From a checkpoint of a small transformer trained on Wikipedia.
Architecture: LayerNorm before each block, rotary positions, untied embeddings.
Training: a variant of Adam for these matrices, 6510 steps.
Each number is 128 + 32 x the weight over the matrix's rms, rounded and kept within 0 to 255. Layers, rows and columns count from 0.

# layer 5 attention query, 320x320, rms 0.0408, rows 166-179,198-211,230-243,261-275,293-306, columns 80-159
[[ 99  94 100 148  90 145  93 140 118 124  90 112 146 182 149 133 111 134 117 108  92 160 146 174 179 137  78 102 112 115 148  70  71 102 164 178 110 158  70 129 156 119 100 115 112 118 152 147 195 110 110 144 142 159 167  98 122  87 138 112 164 120 143 152  52 194  96 162 129 110 138 141 153 149  78 137  80 179 102 122]
 [164  90 120 172 138 127 130  99  88 141 133  95 128 168 113  95 128 125 118 151 157 117 161 129 122 130 129 127 115 158 169  87 113  71 162 155  88 190  83 120 143 160 124 106 160 150 115 149 171 142 161 149 156 138 174 130 171  89 109 125 143  45  96 142  89 127 124 167 147 116 111 117  92 173 111 135 102 157 130 132]
 [151 138 114  99  96 165 132 124 100 121  92 159  87 123 127 139 115 139 101 119 132 112 154 116 117 128 124 151 159 130 119 129 144 115 123 111 101 150 119 174  85 126 108 122 103 129 125 136 153 112  99 127 120 109 136 167  64 194 121 168 107 127 118  93 135 106 107  69 119 138 129 114 164 143 121 145 127 137 124 106]
 [152 114 133  66 118 113 127  90 136 192 127 129 153 119 140 138  90 114 147 116 140 122 133 111  43 167 185 199 145  97  81 123 140 117 131 151 124  51 129  94 146 152  92 133 107 127 106  94  82 141 147  86  84 168 175 153 109 128 139 178 102  86 109 130 156 189 157 110 138 155 109  67  24  87 189 171 113 122 126 119]
 [158 114 121 102 135 118 113 146 150 125 144 152  94 172 140 102 138 132 155  65 114 145 154 113  98 153  87 109 146 107  92 121 151 141 155 124  86 137 140 138  97 135 154 126 117 126 122 173 131 125 129 135 130 148 102 140 117 100 100 143 113 112 135  85 133 138 131 147 146 134 146 142 158 131 145 131 112 143 107 111]
 [123 162 173 112 163 110 140 130 109  98 135 133 114 148 117 132 142 154 122 135 125 120  95 138 142 146 131  75 124  96  96 169 168 163 107 166 130  98 171 120 124 109 126 130 114 136 130 146 113 155 116 122 159 157  93 181 103  90  92 123  92 126 140  70 133 105 128  63 133 142 182 103 148 171 102  68 158 133  78 128]
 [110 131 141 134  91 119 130 122 118 119 132  61 142 111 119 121  91 112 107  85 168 118 110  78 108 104 136 126 147 163 160 170 130 154 148 162 166 172  90 156 118 170  78 143  87 114 147 127 177 165 105 105 167 156 145 149  89 128 110  85 131 156 132 139 123 139 130 131 122 146  68 177 150 125 143 105 172 173 138 100]
 [130 172 188 120 210  42 167  96 105  75 127  94 122 104 106 153 166 158  79 147 167 114 118 146 114 106 137 152 144  98 156 151 154 125 128 149 129 118 121  78  98  94 149 163 149 110 162 129 105 159 112 131 131 153 109 183 123 154 154 179  88 145 114 126 169  80 161  72 133 141 139 139 154 144 108 122 137 127 140  97]
 [141 108 103 119 130 137  84 124 102 107 116 134 121 153 132 165 166  82 105 104 125 178 175 123 149 126 126 130 135 147 137 109 129 143 145 124 142 112 159 133 131  72 150 168 135 123 142  95 139  82  83 117 121 145 109 108 143 115 124 133 117  78 152 149  86 169 105 156  86 153 163 110 141  96 137 165 115 101 167  84]
 [111 109 175 107 101 152 154 135 188 140 139  67 141 180 155  92  76 162 122  81 113 127  97 153 113 160 102 119 155 148 151 142 104 116 117 161 135 132  80 127 133 155 116 111 113 132  85 110 146 159 119 106  96 146 187 114 113 152 165 117 168 192 126 139 137 131  91 153 133 133 127 136 134 130 157 143  91 121 136  86]
 [109 156 110  97 118  89 117 100  90  58 144 152 170  98  97 147 145 106  96 134 159 144 129 174  67 100 149 175 133 110 159 145 170 129 119  79 120 118 153  82 109  76 175 122  88 131 152  92 101 171  82 145 155 118 156 122 126 182 104 126 101 120 113 128 149  79 181 127  85 227 148 109 129  67 131 125 191  66 170 147]
 [115 114  90  88 147 128 125  98 150 158 118 109 122 104 160 144  93 155 128 123 127 139 132 130 122 135 111 164  97 132 125 115 143 111 131 157  95 141 138 130 130 178 150 142 110 134  96 154 101 123  85  98 138 117 123 125  81 109 148 104 119 166 155 142 109 124 127 123 150 114  97 129 129 127 106 148 146 157 137  92]
 [110 129 143 148 128 137 152 131  67  70 122 142 120 114  97 125 162 135  83 160 145  75 128 126 121  84 142 130 158 104 137 130 172 173 104  95 130 113 174 142 121 105 138 111 104 132 169 117 120 157 138 167 156  88 132 167 122 194 118 144 103 127  46  73 181 112 132  88 138 144 147 102 120 115 144  93 157 102 120 153]
 [142 142  94 150 154  86  92 135 138 132 162 116 154 126 154 142  91 108 151 123 124 129 114 141 138 173  94 102  88 109 111 122 144  91 131 176  99 121 142 103 135 118 182 138 110 171 151 123 101  97  93 100 147 124 100 142 136 102 115 123 104 156 127 131 130 115 148 101 119 105 146  92 161 135 118 106 138 157 124 111]
 [184 133 140 119 118 152 123 132 151 130 118 123 135 110 179  91 134 128 151 118  97 142 149 167 154 128  88 112 118 129 118  92 145  89 142 135 115 149  99 150 123 119 121 103 105 112 110 150 140  79 147 104 131 103 134 115 162 122  95 124 107  89 167 118 105 179 122 157 118 119 103 107 149 131 134 140  89 166  86 135]
 [123 112 109  89  73 109 147  97 159 110 155  33 129 138 146 150 131 127 230 128 127 193 213 163 114 169 148 157 121  89  93  61 142  85 142  92  77 193  96  42  92  57 153  97  53 127 159 166 112 134 135 183 125 117 181 100 178  88 125 104 118  79 151 176 103 121  97 127 131 161  95  90  36  73 134 126 108  99 122 121]
 [187 151 144 101 155  69 132 174 158 108 153 142  53  99  92 129  99 177  48 132 146 112 126 102 103 116 168 181 132 155 171 164 124 117 145 151 137 108 183 142 120 133 137 164 122 110 130 103  91 145 139  81 124 159 108 163  82 200 123  85 142 112  99 154 152  99 103  70 106 166 102  97 139 163 101 125 187  85  83  92]
 [ 98 133 109 158  59  80 108 104 150 150  46 196 194 182 108 153 181 150 144 111 132 175 181 114 124 177 112 155 125 128 173 144 181 153 165 121 159 117 110 125 114 125 122 127 116  31 142 124  83 176 192 223 127 104 111 123 106 206  75 142  96 131  89 112 102 165 148  83 120 122  88 144  62  80 181 114 116  62 146 120]
 [120 155 110 156 119 128 136 119 118 140 156 109 123 125 157 122 108 138 121  99 114 142 140 146 111 137 116 108 110 108 104 108 161 138 118 105 120  89 141  99 118 124 105 113 134 126 121 162 105 132 121 122 119 107 119 143 121  86 130 124 125 143 122 119 120 136 138 146 124 125 148 126 114 154 157 134 121 137  97 142]
 [112 146 163 138 122 175 121 150 112  98 157 138 119  93 122 113 133 132 161 144  74 135 128 146 131 143 114 145  91 140 132 143 157 166  82 156 130 126 142 155 101 125 148  95 130 136  99 166 115 144 138  89 167 107  74 130 153 118  73 128  81 130 137 107 141 163 149 137 122 127  98 138 171 118 130 110 135 108  81 106]
 [ 87 140 119 116 103 222  95 198  99 113 155 127 147 122 145  81  86  83 131 118  79 153  98 124 148 138 142 127 136  99 132  94  78 121 104 185 167 146 112 139 140 139 165 124 149 178 132 116 195 104  95 123 131 130 119 139  96 154 125 117 152 127 115 137 162 173 157 182 136 180 175 103 148 214 133 164 105 173 125 133]
 [109 171 169 143 150 131 142  87 107  96 146 149 131 127 127 150 150  70 111 162 143 128 114 157  96 118 146 135  94 161 131 124 105 135 123 148 141  84 170  89 123 108 124 118 145 172 100 156 109 122 121 105 138 106 140 128 173 157 137 119 119  82  99 131  84 138 133 132 123 183 166 125 212 128 115 148 131 126 145 149]
 [125 142 102  73  92 110 156 110 115 140  89 105 122 121 174 165 156  35 159  91 137  96 223 147 180 117 108 106 167 139 137 126 193 139 163 110 138 112 151 121 154 104 114 106 135  92 131 134 134  99 168 148 146 163 102 153  86 117  66  99 144 146 163  98 145 168 189 124 133 147 106  88 148 121 205 138 105 153  92 154]
 [ 97 136 177  84 200 139 134 213 118 116 124  97 168  93 134  89 166 160  78  47 101 105  45 165 121  72  99 120 132 144 173 151 116 116  87 160 153 170  93 177 177 139 125  84 146 107 163 129 144 122  90 120 143 134 151 122 100 131 137 117 126 162 123  73 109 136 132 118 132 161 172 101 109 161  65 170 115 177 197 143]
 [109 150 142 119 131 113 131 115 119 130 105  97 161 102 104 160 180 142 140  74 168 107 107 115 120 138 114 139 144 121 176 135 159 143 108 143  70 134 151 102 135 109 132 139 120 155 152 104 119 127  99 140 128 153 130 125 138 146 140 143 121 161 100 148 127 120 135 130 131 153 149 100 151 131 117 128  75 147 127 115]
 [155 129 135 124 147 131 142 119 128 129 167 143 103 127 170 130 139 129 129 133 138 146 158 136 145 171  95 105 145 130 103 134 119 120 163 148 114 121 128 162 144 139 116 116 133 125 115 165 126 148 169 123 123 134 109 117 121 120 150 111 135 140 133 106 113 170 121 119 162 140 114 129 137 112 102 177 107 157 102 153]
 [ 77 179 101 150 134  97 142 114 112 125 147 115 155 124  78 140 131 106 136 143 114 114 104 102 111 109 136 144 152 128 168 155 164 141 138 152 122 120 151 101 104 128 107 157  99 125 124 107 119 159  90 128 140 116 106 134  70 128 105 148 109 151  98 143 163  96 122 125 133 149 170 116  83 142 142  88 132  88 133 118]
 [183 106  88 181 130 126 110 119 105 130 118 145 130 114 124 128 134 159 153  89 164 131 146 108 167 125 109 113 142 140 130 140 157 171 150 144  96  99 150 121 142 159 132 107 117 137 104 122 132 150 109 124 162 110 147 128 146 102 168 107 123 159 132  98 122 107 106 136 150 112 146 107 122 126 119 158 114 164 108 129]
 [162 162 187 176 106 196 132 175 154 163 117  82 104 169 125  79 153  96 157 118  48 115 127 116 121 149  93  92 132 148  75 100 132 103 140 145 123 135 108 139 109 137 101  97 173 133 102 155 145  78 107  95 150 102 107 117 150 155  63 152 158 112 164 141 147 157 161 147 147 148 131 190 107 113 126 149 126 117 106 160]
 [141 166  65 191 114 157  71 129 130 178  92 123 186 106 129 119 148  97 165 148  98 120 174 177 185 130 111 115 174 165 125 131 114 135 124 141  95 175  95 154 128  96 116  27 154 123  70 162 141 125  53 152 118 131 104  97 183  93 120 102 104 118  60 127 156 167 131 191 144 116 139 165 136 126  83 113 102 163 114 158]
 [140 100 128 103  97  47  73  65  69 118  99 119 108  94  96 115 102  89 106 127 141 110 149 139 123 163 182 143 106 128 103 112 215 176  82 158 161 156 135 118  77  96 152 115 101 157 170 105 138  87  71 114 173 135 106 159 118 164 128 124  89 136 124 153 138 123 114 108 107 162  99  99 180 114  97 109 140 101 148 118]
 [132  70 150 108 166  35 166 135 128  85 110 204  63 127 209 152 151 191  96 118 128 139 140  82  75  73 134 198 134  81 128 147 199 118 218 160 205  70 161 114 154 174  65 146  90  85 138 123  71 165 169 165  72 119 142 155  96 212 189 140 150  89  45  59 163 150 114  65  93 113 100 107 151 182 178 103 181 163 134  98]
 [132 170 113 139 134 119  91 145 159 125 130 110 127 137 151 134 134 148 120 133 131 103 128 162 128 123 146  94 124 128  92 135  93 127 101 121 116 148 157 119 112 117 137 123 154 147 112 141  89 107 102 126 169 151 114 118 123 110  91 152 152 134 125 141 130 145 143 163  76 136 168 154 122 147 151 113 112 131  71 143]
 [ 92 102 162  89 160 145 179 148 111 124 217 119 129 116  56  64 133 127 116 151 139 141 133  72 138 154 183  94  98 108 125 141 144 179  80 179 152 105 141 161 149 109  91 145 135 151 121 149 131 120  91 107 127 125  82 166 118 114 113  93 134 152 130 145 127  82 122  45 153 161 108  81 146 141  71 102 191 111 107 142]
 [105 153 129  78 211 192 180 193 187  92 166 206  62  60  95  91 158 158 132  67 134 122 108 104  47 105 137 111 144 110 182 116  78 132 145 196 160  76 117  85 109 161 104 182 130 125 117 117 126 214  91 150  49 140  72 209 105 203 209 124 131 104 128 124 140  81 142  96 147 122 135  95 152 163 103 123 165 145 125 114]
 [ 44 126 193 108 148 110 106 191  93  33 148  82  50 128  65 206 125 118 136 115 105 160 105 150 133 154 111 130 122 107  99 149 119 133  69 104 183 195 199 132 110  57 177 198 142 138 164 111 123 121 115 165 192 150  98 113 112 101  86  99 115 125 112 158 188 152 128 126  91 148 124 111 114  80  66 119 117  91 105  98]
 [155 163 150 141 104 118 128 104  44 128 147 147 103 149 160 178 126  64 113 185 192  76 169 118  98 140 181  83  90 139 116 134 144 175 148  74 107  77 180  84 138 115 127 136  54 127 232  99 145 108 170 121 193 130 134 161 131  71 107 101 125 108 159 112 128 152 153  56  82 211  38 119 146  59 140 138 170  63 102 147]
 [ 63  63 110 115 134 107  65 246 202  90 132  96 150  98 116  74 110 221 104  48 116 130  78 187  85 125  56 134 163 185 127 134 160 115 120 201 142 165  52 129 129 132  98  95 115  94  87 117 182 155  65 107  38 110 130  83 128 176 173 175 165 164 130 152 142 135 111 172 177  75 212 121 120 168 125 104  68 175 169 124]
 [161 130 140 128 122 113 100 178 114 115 145 152 111  75 133 103 120 137  94 135 150  85 120 112 113 137 130 142 106 155 152 111 127 142 135 120 154 132 135 166 111 118 130 121  95 136  98 117 159 104 105 131 114 125 131 187  99 142 138 132 118 118  84  78 129 102 121 104 127 114  93 126 173 116 131 104 106 119 171 130]
 [114 114  99 133 131 134 114 100 110  96 141 122 120 139 100 166 123 154 119 134 163 115 130 141 133 130 145 172 119  96 118 127 119 132 116 124 131 160  95  98 146 129 136 115 155 125  97 133 111 155  98 105  87  77 179 114 105 109 166 126  73 138 128 106 141 148 122 186 111 146 139 116  77  82 171 116  96 132 120  88]
 [117 108 166 106 132 107 118 121 120 118 136 105 164 164 135  94 129  80 114 161  83 111 146 114 153 138 151 120 101  93 123 128  78 130 142 106  94 125 179 106 113 161 183 139  97 162 160 130 148  94 120 165 178 140 111 175 106 164  75 151 104 154 105  89 144  61 132  53 134 120 156 114 126 184 112 140 152 137 115 160]
 [126  85 113 134 142  94  78 119 135 123  93  96 145 144 118 135 128  75 188 142 105 136 152 145 126 177  99 107 135 123 121 110 112 120 130 103 116  96 170  66 153 140 210 136 112  76 126 139 117 141 129 154 108 100 177 150 141  86 173 138 103 111 100 109 123 139  95  95 119 158 146 140  75 104 145 102 138 158 144 152]
 [106 146 105 113 144 138 145 133 116 113 104 105 129 116  78 150 160 163 101 109 180 128 129 143 139 120  88 133 100 134 156 106 163 134  99 140 120 151 141 135 131 125 131 131 150 143 131 106 152 121  87  97 149 146 139  90 132 162 114 117 134 113 135 140 146 130 101 114  94 134 109 117 181 164  96 114  85 147 135 170]
 [191 157 126 131 102 177 142 132 209 152  91 108 128  99 160  56 170 147 104 105  61  69 107 161 128 140 104  66 108 101 162 131  80 104 165 168 135 147 117 200 113 138 117 137 113 105 147 178 102 154 128 143  95 107  74 185 141 102  99 190 170 116  92 173 136  93 135 120 141 107 146 134 127 175 144 153  98 143 141 116]
 [166 108 134 138 167 115 139 166 192 156 163  67 133 103 148  97 161 101 190 151 111 105 147 112 137 103 136 113 125 154 121  75  89  86 154  91 122 199  93 160 113  70 158 114 104  95 182 192 114 165 149 175 116  94  94 176 172  58 125 105 122 126  95 209 133 127 109 124 140  99  89  96  25 154  80 116 133  97 135 135]
 [130 173 130 123 141 122 114 152 101  97 154 147 113  90  96 158 137 128  78 125 130 113 115 179 116 124 137 140  86 120 141 175 148 133 102 167 156 133 161 130 128 107 113 150 127 169 141  75 131 132  83 106 119 173 157 139  93 172 140 132 133 139 110 131 128 139  99 158 118 134 129 116 194 134  94 149 123 143  91 162]
 [ 95 124 106 148 120  57 156 136  92 182  64 119 135 120 164 198 142 157 136  95 150 211 199 105 156 131 123 217  92 118 119 113 171  99 131 120 116 133  79 118  87 144 129  78  92  98 114 107 123 160 154 148 106 178 173  39 112 148  97 164 125 116 157 138  71 160 132  99 104 179  76 144 160  72 170  86 130 102 156 158]
 [125 104 138 115 125  99 124 135 137 140 176 142 152 126 148 142 106 141 120 128 118 143 150  99 146 113 140 119 136 115 117 143  98 162 141 136 118 127 126 125 133 138 123 114 151 134  88 135 136 110 173 136 161 135 102 141 125  84 130 116 135 173 155 103 134 122 162 141 135 129 134 138  97 175 170 109 144 141 102 115]
 [ 98 154 145  88 136 153 140 146 142 148 153 135 157 109  94 115 126 114 166 109  65 133 163 141 126 110  73 110  83 126 163 121 137 169 121 149 137 125 144 131 134 146 116 165  92 131  63 157  89 158  94  80 171 105  68 156  76 100  75  91 122 111 102 143 162 102 174 162 120 155 124 107 128 131  93  84 159 106 118 159]
 [108 161 133  82 164 158 119 186 143 141 172 177 175  96 129 135 118 158 150  91 147 128 130 111 109  60 117 104 110 116 175 154  62 119 141 175 131 132 136 109 187 155 107 129 150 165 101 118 190 185 135 137  94 156  87 132 114 154 169 137 107 156 129 140  98 123 121 121  87 140 154  91 101 150  85 130 123 131 149  94]
 [107 183 136 139 194 114 106 127 106  81 154 133 112 115 102 172 110 141 128 149 150 135 136 163 147  91 125 110 109 145 180 165  79 157 129 149 179 116 183  74 170  49 112 193  97  74 127 111 104 135 106 103 107  97 100 198  86  86 122 128  72 123 183 140 139  83 138 108 145 141 185 112 166 103  57  87 122 126 138  86]
 [126 103 153 144  93  11 160 132 123 139 129 123 140 126 153 181 128  76 110  98  88 175 180 148 140 113 178 113  85 110  90 105  82 160 145  98 152 154 129 129 117  95  85 106  72  97 189 163 147 129 135 112 212 157 132 131 153 117  99 153 116 152 168  72  89 139 154 144 121 116 102 134 120 126 125 116 125  99 117 127]
 [131  85 135  74 141 207 156 242 192 136 149  60 155 105 119  78  79 161  96  54 100  75 113 172 111 126  91 116 164 144 151 181  28 164  86 188 102 188  52  99 173 174 106  66 161 157  79  84 188 148 125 148  48 184 155 113 159 129 159 169 133 140 143 233 139 147  85 140 145 133 185 113 129 145 114 163  56 194 112  82]
 [ 99 120  46 142 119 104 135 107  98  84 133 102 129 122 129 135 152  94 116 101 169 138 151 135 177 106 172 172 130 108 137 141 136 130 142 134 100 118 151  68 113 145 129 129 128 150 156 118 112 126 111 139 126 118 169 116 152 173  87  78 114  91 123 121 186  80 178 111 130 143 134 124 145 105 120 122 130 105 146 113]
 [129 141 135 138 155 101 163 100  71 103 131 124  85 117 118 201 128 144 136 135 163 152 108 172  80 116 123 115 127 111 135 112 108 185 126 102 135 131 125 128 159  83 159 103 104 117  92 119 138 164 115 108 151  93 131 144 100  89 150 127 122 130 129 118 122 133  99  81 176 119 138 106 122 115 133 117 105 147 108  94]
 [102  98 145 109 108 105 113 140 130 107 125  74 159 111 129 117 128 111 104 111 117  88 133 138 131 147 119 148 120 122 141 128 158 124 123 129 106 137 149 122 129 145 149 128 129 150 151  99 126 103 130 156 113 121 161 103 156 175 114 104 116 135  99 123 176 115 147 163  95 137 122 133 169 108 144 160 159 159 101 175]
 [165 130 120  79 134 107 125 123 105  95 135 148 111 116 138 162 141 116 140  88  95 134 145 149 103 117 110 104 111 119 133 129 120 143 173 136 157 138 145 114 158 107 155 159 130 123 131 145 138 125 121 128 134 112 128 156 138  96 180 105 127 141  93 154 125  81 109 102 153 114 134 145 140 118 121 135 140 125 143 108]
 [ 96 145 186  77 141  63 157 113 120 138 125 109  93 141 126 131 113 117 135 153 129 117 100 112 110 109 107 124 131 119 109  94 113 103 119  90 177  88 160 140 111 111 164 194 105 104 191  92  98 124 134 128 124 120  74 126 113 108 108 130 123 141 144 111 112 116 125  76  66 124  88 141 126 100 119 121 157  89 161 105]
 [193 183 107 153 122 169 160 116 147 126  99 132 103 109 170  78 152 106 116 135 113 155 159 179 157 131 140  87 100 128 117 147 115 141 157 187 133 121 162 191 158 162 129  90 143 125 116 184 134 119 129 111 108 138 129 194 153 102 126 140 113  60 105 133 102 129 103 162 174 115 157 142 118 149 128 168  94 168  61  94]
 [203 161  91 165 184 174 109  99 106 150 126 147 166 111 141 154 168 148 155 133 156 153 170 170 141 118 131 175 164 225 176 159 110 160 127  75 100 212 102 113 107 134 139  35  97 118 113 160 137 155 107 154 146 140 186  82 164 108 100  67  58  89 116 134 138 183 135 141 174 183 126  94  99 181 165  97 103 105 138 104]
 [ 99 160 123 127  87  90  96 105 116 116 130 128 118  78 108 105 120 136  91  96 129 108 131 123 127 130 121 173  98 158 144  95 141 126 110 141 167 138 123 111  97 120 117  90 124 135 128 103 103  85 138 131 133 137 125 122 139 165 145 168 109 102 125 125 128 148 136 137  82 147 109 133 153 109 146 136 102 143 113 128]
 [126  87 151 123 128 131 180 116 113 147  86 178 112 217 138 181 154 163 117 101 140 124 106 163  74 102 180 142 195  73 119 115 139  77 143 112  69  61  90  90 141 145  81 199 123 111 172  82 110 132 130 142 114 162 159 118 104 192 134 119 134  98  95 168 107 146 133  90  87 105  90 137 120  95 119 116 209 106 121 137]
 [152 143 112 130 134 153 119 149 140 117 133 139  93 130 156 115 126 124 149 121 128 123 149 151 155 148 128 145 137 142 150 119 141 114 137 126  83 152 155 119 124 136 136 100 146 137  95 167 112 124 144 158 123 149 111 132 117 108 100 139 131 131 117 115 163 116 168 144 149 129 139 124 107 163 140 160  97 137  91  96]
 [113 179 172 119 172 159 174 174 105  79 149 161 117  79 111  98 180 109  43 150 122  87 116 102 110 108 181  81  96 117 182  91 130 182 153 153 129  54 191 126 118 136  86 120 152 134 173 155 152 157 173 109 133 136  93 200  81 118 119 126 103 109 100 116 110  59 143  41 186 165 123 108 180 159  82 104 120 106 111 164]
 [106 154 128  75 147 138 154 147 152 107 172 190  90  90 161 127 140 146  82 124 150  63 117 128 125 121 152  78 139 149 152 114 117 105 146 155 134  87 191 148 132 171 115 154 120 124 123  76 163 150 146 127 100 173 114 144 129 105 183  89 122 119 139 130  96 119 140 130  73 196 106  87 190 111 142 122 123 126 105 123]
 [113 145  98 122 148 121 151 149 154  86 110 156  94 130 120 147  91 130 101  93 153  92 150 129 183 164 113 132 128 114 173 118 168 141 166 132 155 133 155 111 122 102 155 208 121 125 133 143 127 151  97 124 105  99 117 170 117 172 148 166 129  88  87 104  97 128 198  91 137  96 136  95 181 168  92 122  82 139  96 125]
 [176 174 157 139 144 154 174 131  89 106 146 155 110 114 148 154 148  96 126 158 165 107 200 116 120  95 186  68 110 169 155 134 145 115 154 111  85  46 165 148 157 182 112 132 125 154 192 159 155 118 164 163 192 170 145 170 107  41 104 120 147  50 140 100 126 109 119  74 120 226  93  82 139 109 129 124 148 113  87 118]
 [ 37  20 134  96  41  40  60 183 172 101 143  65 168 149 147 157  26 124 126  39  89 202 111 227 106 157  70 170 161  97  74 141  77  55 114 138 160 230  23 136  83  66 148  84  68 123  74  74 134 102  90 185  34 117 224  27 136 199 175 178 139 175 152 167 145 179  50 228 170  43 179 150 129 115 119 121  94 228 170 117]
 [134 148  96  88 122  97 129  86 118 138 176 126 152 104 143 135 147 119 131 107 151 108 132 119 107 155 163 156 126 137 164 125 183 135 130 126 105 112 126  55 159 137  81 117 103 152 145 120 138 131 137 101 146 160 149 107 123 146 108  93 155 122  81 141 167 127 185 143 152 143 128 127 185  95 120 127 139 113 129 114]
 [165 114 132 123 122 177 161 145 194 154 145 137  90 100 167 110 125 158  95 160 111 150 133 141 110 162 113 109 104 163 139 155 108 145 169 172 122 148 116 156 176 140 111 115 147 151 135 179 158 157 157 116 112 127 131 120  99 159 154 162 142 149 173 130 125 136 114 147 167  84  89 138 166 119 110 168 115 175  95 134]
 [ 77 146 140 117 105  57 135 105  95 105 133 114 155 128  84 158 145  98 148 119 128  86 100 128 106 118 127 131 142 111 118  90 168 131  84  73 123 102 153  69  67 104 165 141  95 154 144  75 103 135 121 122 157  99 100 133 148 102 107 108 132 137  92 142 156 116 178  82 106 165 154 141  82 109 162 107 173  87 146 133]]
# layer 5 attention key, 64x320, rms 0.0411, rows 37-50, columns 80-159
[[ 89 179 172  90 148  79 145 130 123 130 175 125  87 109  89 175 108 103 146 107 143 111 141 116 152 122  99  93  85 173 154 133 136 176 119  98 162 117 181 129 118  93 151 149  82 166 143 117 111 109  83  89 132 150 103 163  96 129 170 150 120 115 173 101 152 169 160 123 153 107 117  69 155 141 176 125 101 135 128 119]
 [142 122  81 133  98 162 112 151 131 135 131 148 150 171 188 127  96 106 145  83 133 151 148 110 160 127 103  87 187 105  83 104  99  92 115 123 116 132  99 172 132 122 158 111 144 108 120 136 163 140 113 144  97 148 161 116  97 122 119 153 179  84 100 112 108 146 108 160 123 128 171 154 106 124 132 140 136 116 105 134]
 [107 109 143 115 127 134 107 117 135 137  92 134 163 100 153 150 105 145 152 109 102 157 120 157 123 102 129 148 120  85 130 159 118 117 143 113 140 139  95 127 166 125 145  91 116 127 127 120 169 141 160 152 139  83 185 105 163 124 147 100 109 146 135 103  55 150  81 125 141 169 109 149 145  98 152 119 125 155 131 128]
 [ 59 123 111 122 107 119 141 149 135  95 139 136  89 110 117 134  90 166 109 145 138 106 118 108 174 142 153 150 122 180 140 174  97 160  80 156 182 127 145 112  82 111 124 184 146 177 107  96 102  83 128 123 121 112  60 149  79 115 149 122 126 180 161 166 170 124 107 119 132 125 118  93 179 178 116  97 150 135 119 158]
 [132 103 110 123 179 119  59 148 127  68 169 150  62 101 131 170 122 116 135 157 168 117 152  53 114 121 124 126 126 149 128 135 177 147 137  70 172  93 182 149 152 114 211 184 116 144 119  99 168 166 108 108 165  69  59 146  95 123 147 147 148 139 157 150 152  72 143  99 129 153 145 107 158 143 174 119 148 127 136 139]
 [208   0  42 117  47 199 152 131 218 225  52 141 173 213 255  75  74 182 122 111  78 173 156 174 108 165 147 122 166 108  38 102  48  37 167 161 127 174   1 180 168 183  91  30 117 106 103 215 189 148 197 128  69 129 186 101 196 132 119 136 177 130  92  82   0 154   4 204  77  78 145 211  89 149 123 190  49 171  53 108]
 [177 144 137 128 105 195 135 124 185 173  82 124 148 169 187  76 119  86 123 111  80  91 143  90 113 152  91  79 168 107 119 109 117  87 104 160 124 156 126 224 105 163  89  63 204  93  80 162 141 122 166 146 128 171 122 127 103 101  98 173 181 127 140 122 103 108 107 143 109  59  89 190 122 159 115 176  95 162  87 128]
 [107 160 133 116 164 142  40 146 158 123  52 130 140 142 148 133 196  92 113 148  94 106 182 134 129 111  97 121 148  95 153 104  67 102 132 112 102 165 185 171  85 107 105 125 175  90 113 140 154 125 171 129  59 180 104 147  92  91 145 151 147  96 134 116 130 138 121 124  56 138 156 132 121 117  92 194 104 122 140 131]
 [165  90  95 185 135 166 120 184 193 161  68 138  99 148 164  89 100 122 158 156 105  91 146 123 140 130 127  93 131 123  88  56 128  82 137 172 129 127 133 135 114 128 100 115 193 139  86 177 112 145 145 130 119 190 140 164 126  72 116 126 189 124 115 135 106 139 138 140  84 106 131 171 118 121  98 134 116 124  94 118]
 [167 159 144 105  84 145 126 132  83 121 172  91  59 134 144 107 124 167 142 134  68 175 174  86  92 167 198 131 100 134  20 104 191  87 155  93 146 138  94 148 108 188 120  68 141 161 146 127 202  49 102  71  95  89 138 123  49 145 120 116 176  34  62  70 172 202 121 184  89 136 118 103 192 136  95 142 124  99  96 142]
 [ 97 119 102  85 108 129 109 125 154 138 106 112 171 138 128 121 159 116 158  30 141 169 120 170 128  91  69 203 117 103 190 115  72 167 135 139  29 127 175  79  78  72 188 224 145 130 122  87 121 159  71 182 100  92 138  74 118  86 132 128  48 169 166 183 177 106 165 126 152 107 137 116 127 138 119 133 113 128 152 127]
 [129 133 128 142 114 135 144 110 191 168 110 110  90 151 150 101 132 150 153 120  65 122 117  83 139 138 114  67 128 153 127 147 143  78 134 149 119 115  92 126 114 144 128 129 186 121  98 154 110 126 193 113 123 173 100 109 122  96 106 139 196 119 105 152 130 133 131 150 135 100 124 140 113 182 167 156 124 176 132 132]
 [ 96 129 162 139 116  99 125 135 109 108 159 135 141 116 118 129 102 101 123 150 166 128 107 146 118 130 128 153 116 136 146 177 153 141  95 102 148 113 135 108 141 124 129 136  91 148 158 125 129 137 103 146 160 122 120 115 146 162 125 107  85 169 135 134 115  94 142 122 126 130 142 113 159 114 130  93 152  88 141 131]
 [ 93 200 124 126 121 119 103 123 122 148 135 121 119 157 130 158 130 150 146 101 104 124 130  90 152  91 104 102 152 159 128 114 140 132 141 129 173 117  99 184 134 147  94 180 118 105 113 139 161  91 104  75 104 149  74 135 128 118 110 155 134 119 163  99 140 145 115 101 143 140 132 154 157 127 111 118 135 165 152 136]]